Weights of a small GPT-style language model, trained from scratch on English Wikipedia.
Architecture: LayerNorm before each block, rotary positions, no biases in attention or MLP, untied embeddings.
Training: a variant of Adam for these matrices, 80M tokens, 9817 steps.
Each number is 500 + 25 x the weight over its row's rms, rounded and kept within 0 to 999. Layers, rows and columns count from 0. Numbers have three digits each. The size before them is the row's rms in percent of the matrix's.

# layer 5 attention key, 128x64, rms 0.188, rows 90-107, columns 0-63
086:464518496488526476533524482487490494560463527484485485511488438533501504479513491469497525495502495474541468483544550520473512533482523491451492484511501532513496499495520517521498450532521483
087:509479484516474546488507514514503539487495466484501517527533505488518521497542493489501530512505517521465477416480500503510484489522485509512533528452484487467496418532496492509487499509526480
081:541511500499500506507465510507521530525462536547438515522492501489482529496521522488542508486486486445488509478474514500454508504484496491507482520476460521507457504465435505512474517519471483
077:473518534501481493504515516471476485492518476503546496477520524489493416535490458507482482500485535560515518523494527478527510544479526467528488484500529464493499543503510526514515477502488521
103:505502510522501553492496520592528508468494518501493515516496540480499512533512495538529470480496500502463506489512482493544500456513455517533492505496485493464491461501464504489483530450497504
096:515500485512513529510517491566519519502451512507486504550499492492506490510530520527539479488486504515442488473496492479534492480522455514537500533464476516487509445489457479537478516471498480
121:519465548504481511494514491482462483470453513511499523501503448472463486508519504534501498514513462457486472505502479506506491508513503478538482525499512545521515462525479572491468525491544497
110:452505488498491549493506480454503530520534515462492486498500523506497466548473494467468477508494487520523485479498526542491515519498525471512523495505513494560513549496513474498515487424500489
114:460511469495511503500481463474502537504529530492453525525527504536489492481462536489519539488496509518529496460522516470500540509503528502480539505502543470529470558503518459488509484482470504
123:568518534504481487502516525513517465468480449507531488462458500503501512507586489503531461536490504494488509518500514505500477481523478483509488476518459509482540506472496528510476517508479501
143:458492503500511535484490507468483512514508550493445488535547498487499507481419494458483520460499493508507495475500492489518553493488521507494522532481524508504456523532501495497519503470519543
098:486466503503528533467511498519449480494499542515477533530509488532508489475461543484442497521461519483490504451505496502504483492463507519513512542517527523500442524457516474493490495513491478
117:523481507504503470514486486516501552478506549516498462481454498541515469517493508528511522485525525456518531508526458462527466484526524527480499515448500472500468523538510487531521497499471477
116:470486512514550487527473464513474489473523481487577523501540462497495515487510485484512521522524507492486438491464531462499532538481474487524504498508515506509473530456492518510509483500507466
107:513510498507446512487486515479496501514484472544466520500503515497486512530504471474460486462530485452548507459496503534461505536459525490532479551498510494489509516523525473471491524504553507
104:458513450517520496473436506476508521513521484496500530518518523550516493475455526474492522490491497525513512472521523471525528520474511526468536506493517481528498548529524489482498501529453476
114:555486527513476495505473499518493483499469478529519535499477469539458517503512490499515446488470435478453519498512485500479478514501531513513502501534435528530504500513488541515487512514504520
083:527502510504517511497524525488478464524483447503515457476473507541514530520494530511478480538492541472490509479493504513524488457474501459501488510473460500497503466473503541505536529552454521
# layer 5 attention query, 128x64, rms 0.192, rows 91-108, columns 0-63
090:510501507517526534479532491531460508459521517481505538480490436509494520515508493497461501522477491496488492456510457503517491486541517540477506476482504510525486493497487486504447580474491505
084:515483495492497484447497500444485547503512510522484465506530532511529499501490520497526498499522473466510496488511497501507478449511499483539475522469522536580496521481511523488459484493540532
080:483487509511474496558477518498524455479494487513519539485495561489511466495515486503484508489509527564486539509474496500498528515492491512471492513503500479448460475525485475459493517541458530
100:513501504516510538429485550498507477472498530437492507504495503486518455539471522469457470507483475493489517465538463522539518458506486472514519490476495516512490494530518511488496517510509517
086:526491504518502529429486492541473514474497564472499493519482509484508466495490520459485511511500472497495525465547458521539507476498487479522497537487511535494447499522497510491477537490523519
125:479502474510532479501488488527534533514528491471500472506537534483493516510492505452524518515487524529484539514522527438519520513485471504466515470464471452496509495488495497520513453523469553
122:496511542500503468504470479536501533488547488505502479526520517525484485468484520477523501503497550516481516531528505456555493510504508473489526475454502475464481498474481442518507493546475528
131:520527512485516498476501479536488502499512506515505478522510507513484493500477524471498497517477553494473552544540499465559505497477521449498524506456483463475453496482488466547501478521486530
096:498495481508500496497559524484501541530512478524498537475504471528489526503516451543499522495510423498514508455485500533436477496528504518485475485518534513493516477513488498461508513484503472
101:475493508480516521458454491494477490498495546486478474530537494486501477473460543478487478522455525484473503506539478457534555509489514516474547526490504485528500484547525515495496483511491484
088:558514568512516497486499471515517490450519526486503494504458488446529526529509474471474503513532526471480472500503510502492508511445473487527475532513522500511493533484519463521485498509510467
111:515468511485548531535496508476511514474441500453495502486481518508532498509512517493512513533515512498516529532476535503545483502488506522441487469522453497498490515484521468512510464494458450
113:475560494513479462527491480503487484532520502545530478516492501503512512486514506494521482442513555523494505525536553480473494522506469499488487486442526474498491494485444507516479524493521522
097:528515463446509462508533444492505502524497496512482465499522527526527501451505531467459489497493541499487557492516499484534520472486518489459515500501518467456518498487500492508525486529468522
096:461524504479528451500507467516466541492525498462490458496522532522543466490492523509511496520493541472487553492531482501564489437489492474522501490477515484491505488483497495497513478514476513
083:438496470538470489487536502516500530538497489525485541519474494515507495493516500531485552517529483491492480487521477515476470476568510487520514461497513544508502478480491477529486532481539478
118:528499515520501511510505519461529535489495485509517516479493489472521515539530463502472493497531450487516493456487483563448470482495509556482469502502480519529530523501493543481484491516491457
128:479510503495488491503467474521486471496515529497506496536495512492471463467474528488535497493469583509479510552517509435533521518503511472497526509464506491461477493484491468512476477504498541
# layer 5 attention value, 128x64, rms 0.151, rows 64-95, columns 0-63
091:521517534499494520497519514494500530543485506500471503487477531501535448498488493508510484525490492509485557515493519502497521533485520504466488525507501430488474503555487493479511492507558570
107:502493496508501477500513508470491441543480499558507501509504477498449506475500529515548534467530492491524480511474501487476497438540501513544507468506503516507501530456518481476514518527527470
105:495515515508484497463506491488451484473553499483487526496513499486484475506497482475447520543475509514523585539508529514494517540464517473486524484495485497508497516523518491515490466541522533
109:481511476491518489484500492475495483521524507536501456493498468496474468512508504491459514523521499563538480500512523487508502517499491489493505527495529521485503450488517560516456509430520444
115:494506472511515482530514485493525516486447504548512497496511517499481534479514523497517504458504509478450419463511485479488493491503482524528514487517503548487524495457496511515509541476456459
103:515494512489514520494483545520485523477558490474489514492485488480484461519497462476513475558482489531542532517512466506486524538488508517462496515490517503515477458536496471548494448504481480
097:513494473482520481546486447504492550520472496521523484507505524496509526508511498478541479513487514485450477486510468508459485495551480470515515520435523470481525482516455517524525521502472507
086:516515526482508474492517534483488478472496519479501498496527550472452488479510507494575533509529498523533459528514499502497487453466494483519518483493517495530489501468506448441470493510499500
102:514460522491531510494488480476505544481543500465515518493502555507502508507501489475474520554453484495512491465505494508506501487462485506491516547456485519524506518500440519506487471451457512
089:495505498475527487498495522502493494507546507416503451500487498530501499514491514472521497545478472488520510517517538513517497513489494463514476476479481535489515560513514505495496496505432449
116:486482554485494479494488496497516559463533503502514476494515538484505517510516508495502476472527531499489423503477494477526479473517484515513498493504544524539485454460487534491461504470473521
103:477514458508500465533516493513515489499471506543491439505478500499484527511497514497558477463520515514498488505486532474474486446541482490528478474496513465473519468488516531513511476460506449
087:487484433487513472501521497511520524529471510514531500500500496527450498490507535508540473488505497514511469481433489485465507475532497486544486515476510498536505457448511506464505486481516464
102:501496530522522510500513501495532450576453502537491525490504505483481498480500515527508497460489493536498466468478499470519492504492500527510489521546474545463556467455500498490497517484513477
097:511520480493486492490486529485501475518519499476489542502474497543573494492470513481492477494488450507458498500481505489529478532490532499499521507481493491549489565509489520508513509562479548
082:508518487492516522512495436512529534509501491510509474487493515482468530498498507502458528504483491496439455467512522496500501491508506535493485515483445556499491502502460533534491501463484437
104:491531484506496502492502452478499524452503499514489509490510509499474522478483481513445519529495506497475537483510476521502500456473521482496496495497475476437463591493539533497519523497501507
103:512506516499546530500500508510518507513499510444507494498490512512464522516507512502544490534450481487506540488488500496512497489479494493480479521511462503434522511536471523471494497494435428
092:487502497514479520508517546522515479467464487518474491502497493482489474481494510526501537440543506512496427521529513489515488512498518533514488485558531539539499508475519496481448499465507503
095:506556511474505472497542509494503503479520506510500474498488496489499487494474508500572421499500500545508545533499542498515499499497503455506488483520468444516497478500491496470519530536486519
106:507503491503475493490489526498465473490525497520488517494516431512545462505486486496449538495492476486493538522522527508482520550531536487477506505478530493499491526541524472514510482540548539
087:493477512519518507523519537532505491484480489500498474513492450496516474493499508525543475448495529539529488524464501458486493466485490506482492526484530472496512406478484504516488480522526527
108:506488532505479510491473507470486483451610493496483498499503471480516478492500487482468485505503504501508525497499519507508497471509514498493503461493514452507476516523533499534504484574490537
096:508497518532484532499515522512513449478543512525469503509500468476529483493509476531511477471509508533522560525504504492487497454486498501471509477511481454487502447502506483517500505559540548
092:497498546486514506471505546515492476435520488462477465501485514510480466518487498505557513506490483475528525540509519519498489499478531483499504458530484507518472538536535471455483470526498499
102:496451521521509488496491496497489561466473508474496502498493511498460499493520521504494523482519513461469465488469511505497498471435481535494508498490505540511520552471495476460499471495471565
104:498504519489513514509488492492497530441513506459482517491510527502529480498504501487506501513510476512482511535530508493508488512433489490477514539468543475498497520536469512489463522531454584
107:498544527489521507476515497487522429471501497477517550499514493518503513481489474476429496523480476514510488467536489501530509493449529477500516497508473552490502543490528529474498527518496504
080:492449510523454499479502490471452507503508515507513484501514567453524506475531499501479531481481499472484489536541502508509502559486473507481499519483515476525480523489472451491462514496509460
097:506479504491459487467503465470490511483551511436513486499515510502498498480491476529474514531494471500535484516528501536513497520494520498488524546476522530587469496500515515509463498468483486
093:531554483503533508490474546525503494462547492491485566504492478513486507511469509502524471498483477545466527544482512483479511457493512473504475483463510463514500497493523510519525523544502521
101:508490537500496517523499521528520506545490491578503465493482528483545512483519519491501511471508507501458441474505488465490495467542503545503512490485507484536467470493480509513515527462531486
# layer 5 attention output (transposed), 128x64, rms 0.104, rows 64-95, columns 0-63
085:519532489494498488501495485534493508472520521506533540525508519478478549519454515531492494459449514496486481499512540500477441527495466511523540506461490488496499495442502538530481522476492483
100:425496511487507500495498499489549514488496494443501489499517482494520507503489454496475532526538489484513499470482473489531489531479532556486507460487534480511492509534506492540481512507472557
110:553493477490533474510456521496482480505517587508501486487442492520528513510474514525492503475465517503497480519489479489499493530507498488504488519467515526503491526490483517509494566471548515
099:519453474485536537520502500473475544495504464502484509490511499512513491504516520519551493509503525439530493520473517516465460517497533516512448511501450497520466523506511490475535537521501535
115:448452524521484518511536498518504476494506435506498493479528488490489482506535477491506492533535479526526537512497476501525521478508529497466488507526505474518495497536510461478505432544474492
103:519532482480510493507484489489476475524473571518478468524474503524509515483502561508495502465431522492495506507514537516493491486484477475514482506485456513507488528503511542470484518467551519
102:465501508540490538494474561478515497489513479486521513485499487500482486515508475481491472502498463502478516503512534544529530445533504489514503516541469527542536521493525490462508460500489444
081:451470512478492542503495519462488506529515484501508513472506481513531523515513485547479528503504515472532505452506471500496536491496472546476497468482483482490458456508502490541442497486514548
105:499501524514470524481483526483486481534531497550474518508466459527497454537472534496515505509513535497503484507521521524498526520499476446524460506538464494493525457498499490436489483494518481
091:523495501500509517494454518465449538515469558519465548516484486497503460510486491516494456523519495514543504462541488509455529547525520496516508483528483493482529492504501483502511523474526488
108:476488507516506520488558497473484472535502414507508494456541503518511505492540501532517525521536473494512528492521522499486504477494493479509453513533449520484470474499477487499519488512511465
102:488438483497526517503492475480502543501491461469475495434556503480490507488525458500502510519494481507515500477528491521504493514540542545497518499492493519522485534497530462476519475523456483
082:451485518491511563476486496464494496502504435489526499482532488491489485486519446480469519498533493478483475491529546492539477523513533533516466473530498520484529525507510481508521496523472523
089:460498511506475511548562463532507500465470437522498471526506505497475488489507504477514515554506542468520492519474504474503452524498517530464496473487522465498485492505496485512489461496492524
096:524531520509484520490512488558503519480525558467493512528467485444473507518477473503486493486481490522475514459500485504455504496497483492511501496517524468457560491512474513502491542446494499
076:519484510520486490483510541498486483494485477496456498513478527501493484528479501473520484528532529495506504506507515493505495524526531486497465494525484430468501473509529510437552444531472453
092:543479493500494469494488557513516479515513518505516487491454490528507479523486538471479499436520473497510489542486468503507495525480509495471518518485517506500541448532526494523536504533442499
094:529499501488462473509499505496471521496452518555480503542464490483478442499483521472472479523525525511545482477521536522493524547518493502509528468537462467496515478488514517503518464491496482
096:480502514468500481501560434526500517509508486498511480498554508486524541489542490518538512515506530498497508481467472471481475464468509521464515507489518453492455477526509480509500480521503543
095:512496469460499534516504497520462510483506487484503531472509501483486530484522489515461517477483470513509490464516494489475477516553517572491523488475453490491538511475507506538501516429513475
108:523526488498516490505449472512509534480515569451500487526470526487519516499453476510512471457486497510458509528499460488496466487486499489534508496475528497511493523488495522516506568483526523
088:508510482478467508521543435507497505494483478493543450514560546482493520465529478506518558523483501479482498490455523509503469479514515534515506515472486506511463515509498496499462496467504505
100:518526482466498461474482501513532491507471566457482464496451508532508521499497537481493531496502476521499539519492455524479496500479494502520473503478491551475471494519470509521498527447516479
100:528531465459475450522535473517533518485478506487522458500516537514478541484501536486499568497471513511487492513463467514510473507494491543496507510465524521501473518494500504532460493466499510
088:519491488451505468506480477509471529530481574510500520513501477485531516497498493545483499483495512527541490446535475491485523505481459521499525491488492473479491468475502504558475530463503520
090:487506571512465505464502475509485474504499492538530489501521473536530505511479459518495526539546498525512501505514491485528532504494464467509484501477528500485467446548467465491507480532498490
094:520510530512444501486518519522476527490513520526528513536487485480508530554533492537519509485471506512491498473474467552469545456490455479532510518506457488514512454497487493511501499471510484
105:554489499507479521545505513531475470513516515516471501503441475481501466499496544486524510475509512478516519513468455489475526512488473523450478497519521458483547463513494481538493521471496515
078:454465480513496486471480520453527490493546498510502527494501506538527516515476477541520502521510543530503486498473488482502520481516502425531506485489489510483447491495472533484476493509547535
100:504525499484522521451455519480476488548504467477510536501467468527520482521498537486527489464501522465498489486494465463495526496493506437540466475522481480478522502503491527487522531516512533
098:540485505499449497487526486520506510492496559472506480506488509488500515494515512483479513466464478514505530473481501513484470524500511560508527539518501508487558497501502507510465537427469532
098:466493503521487500517572485506548497496514452468484516495558532492478536513468506507530547523524502496496530485513514518510471475481497506501480526494482478492470456507497512491484439519473481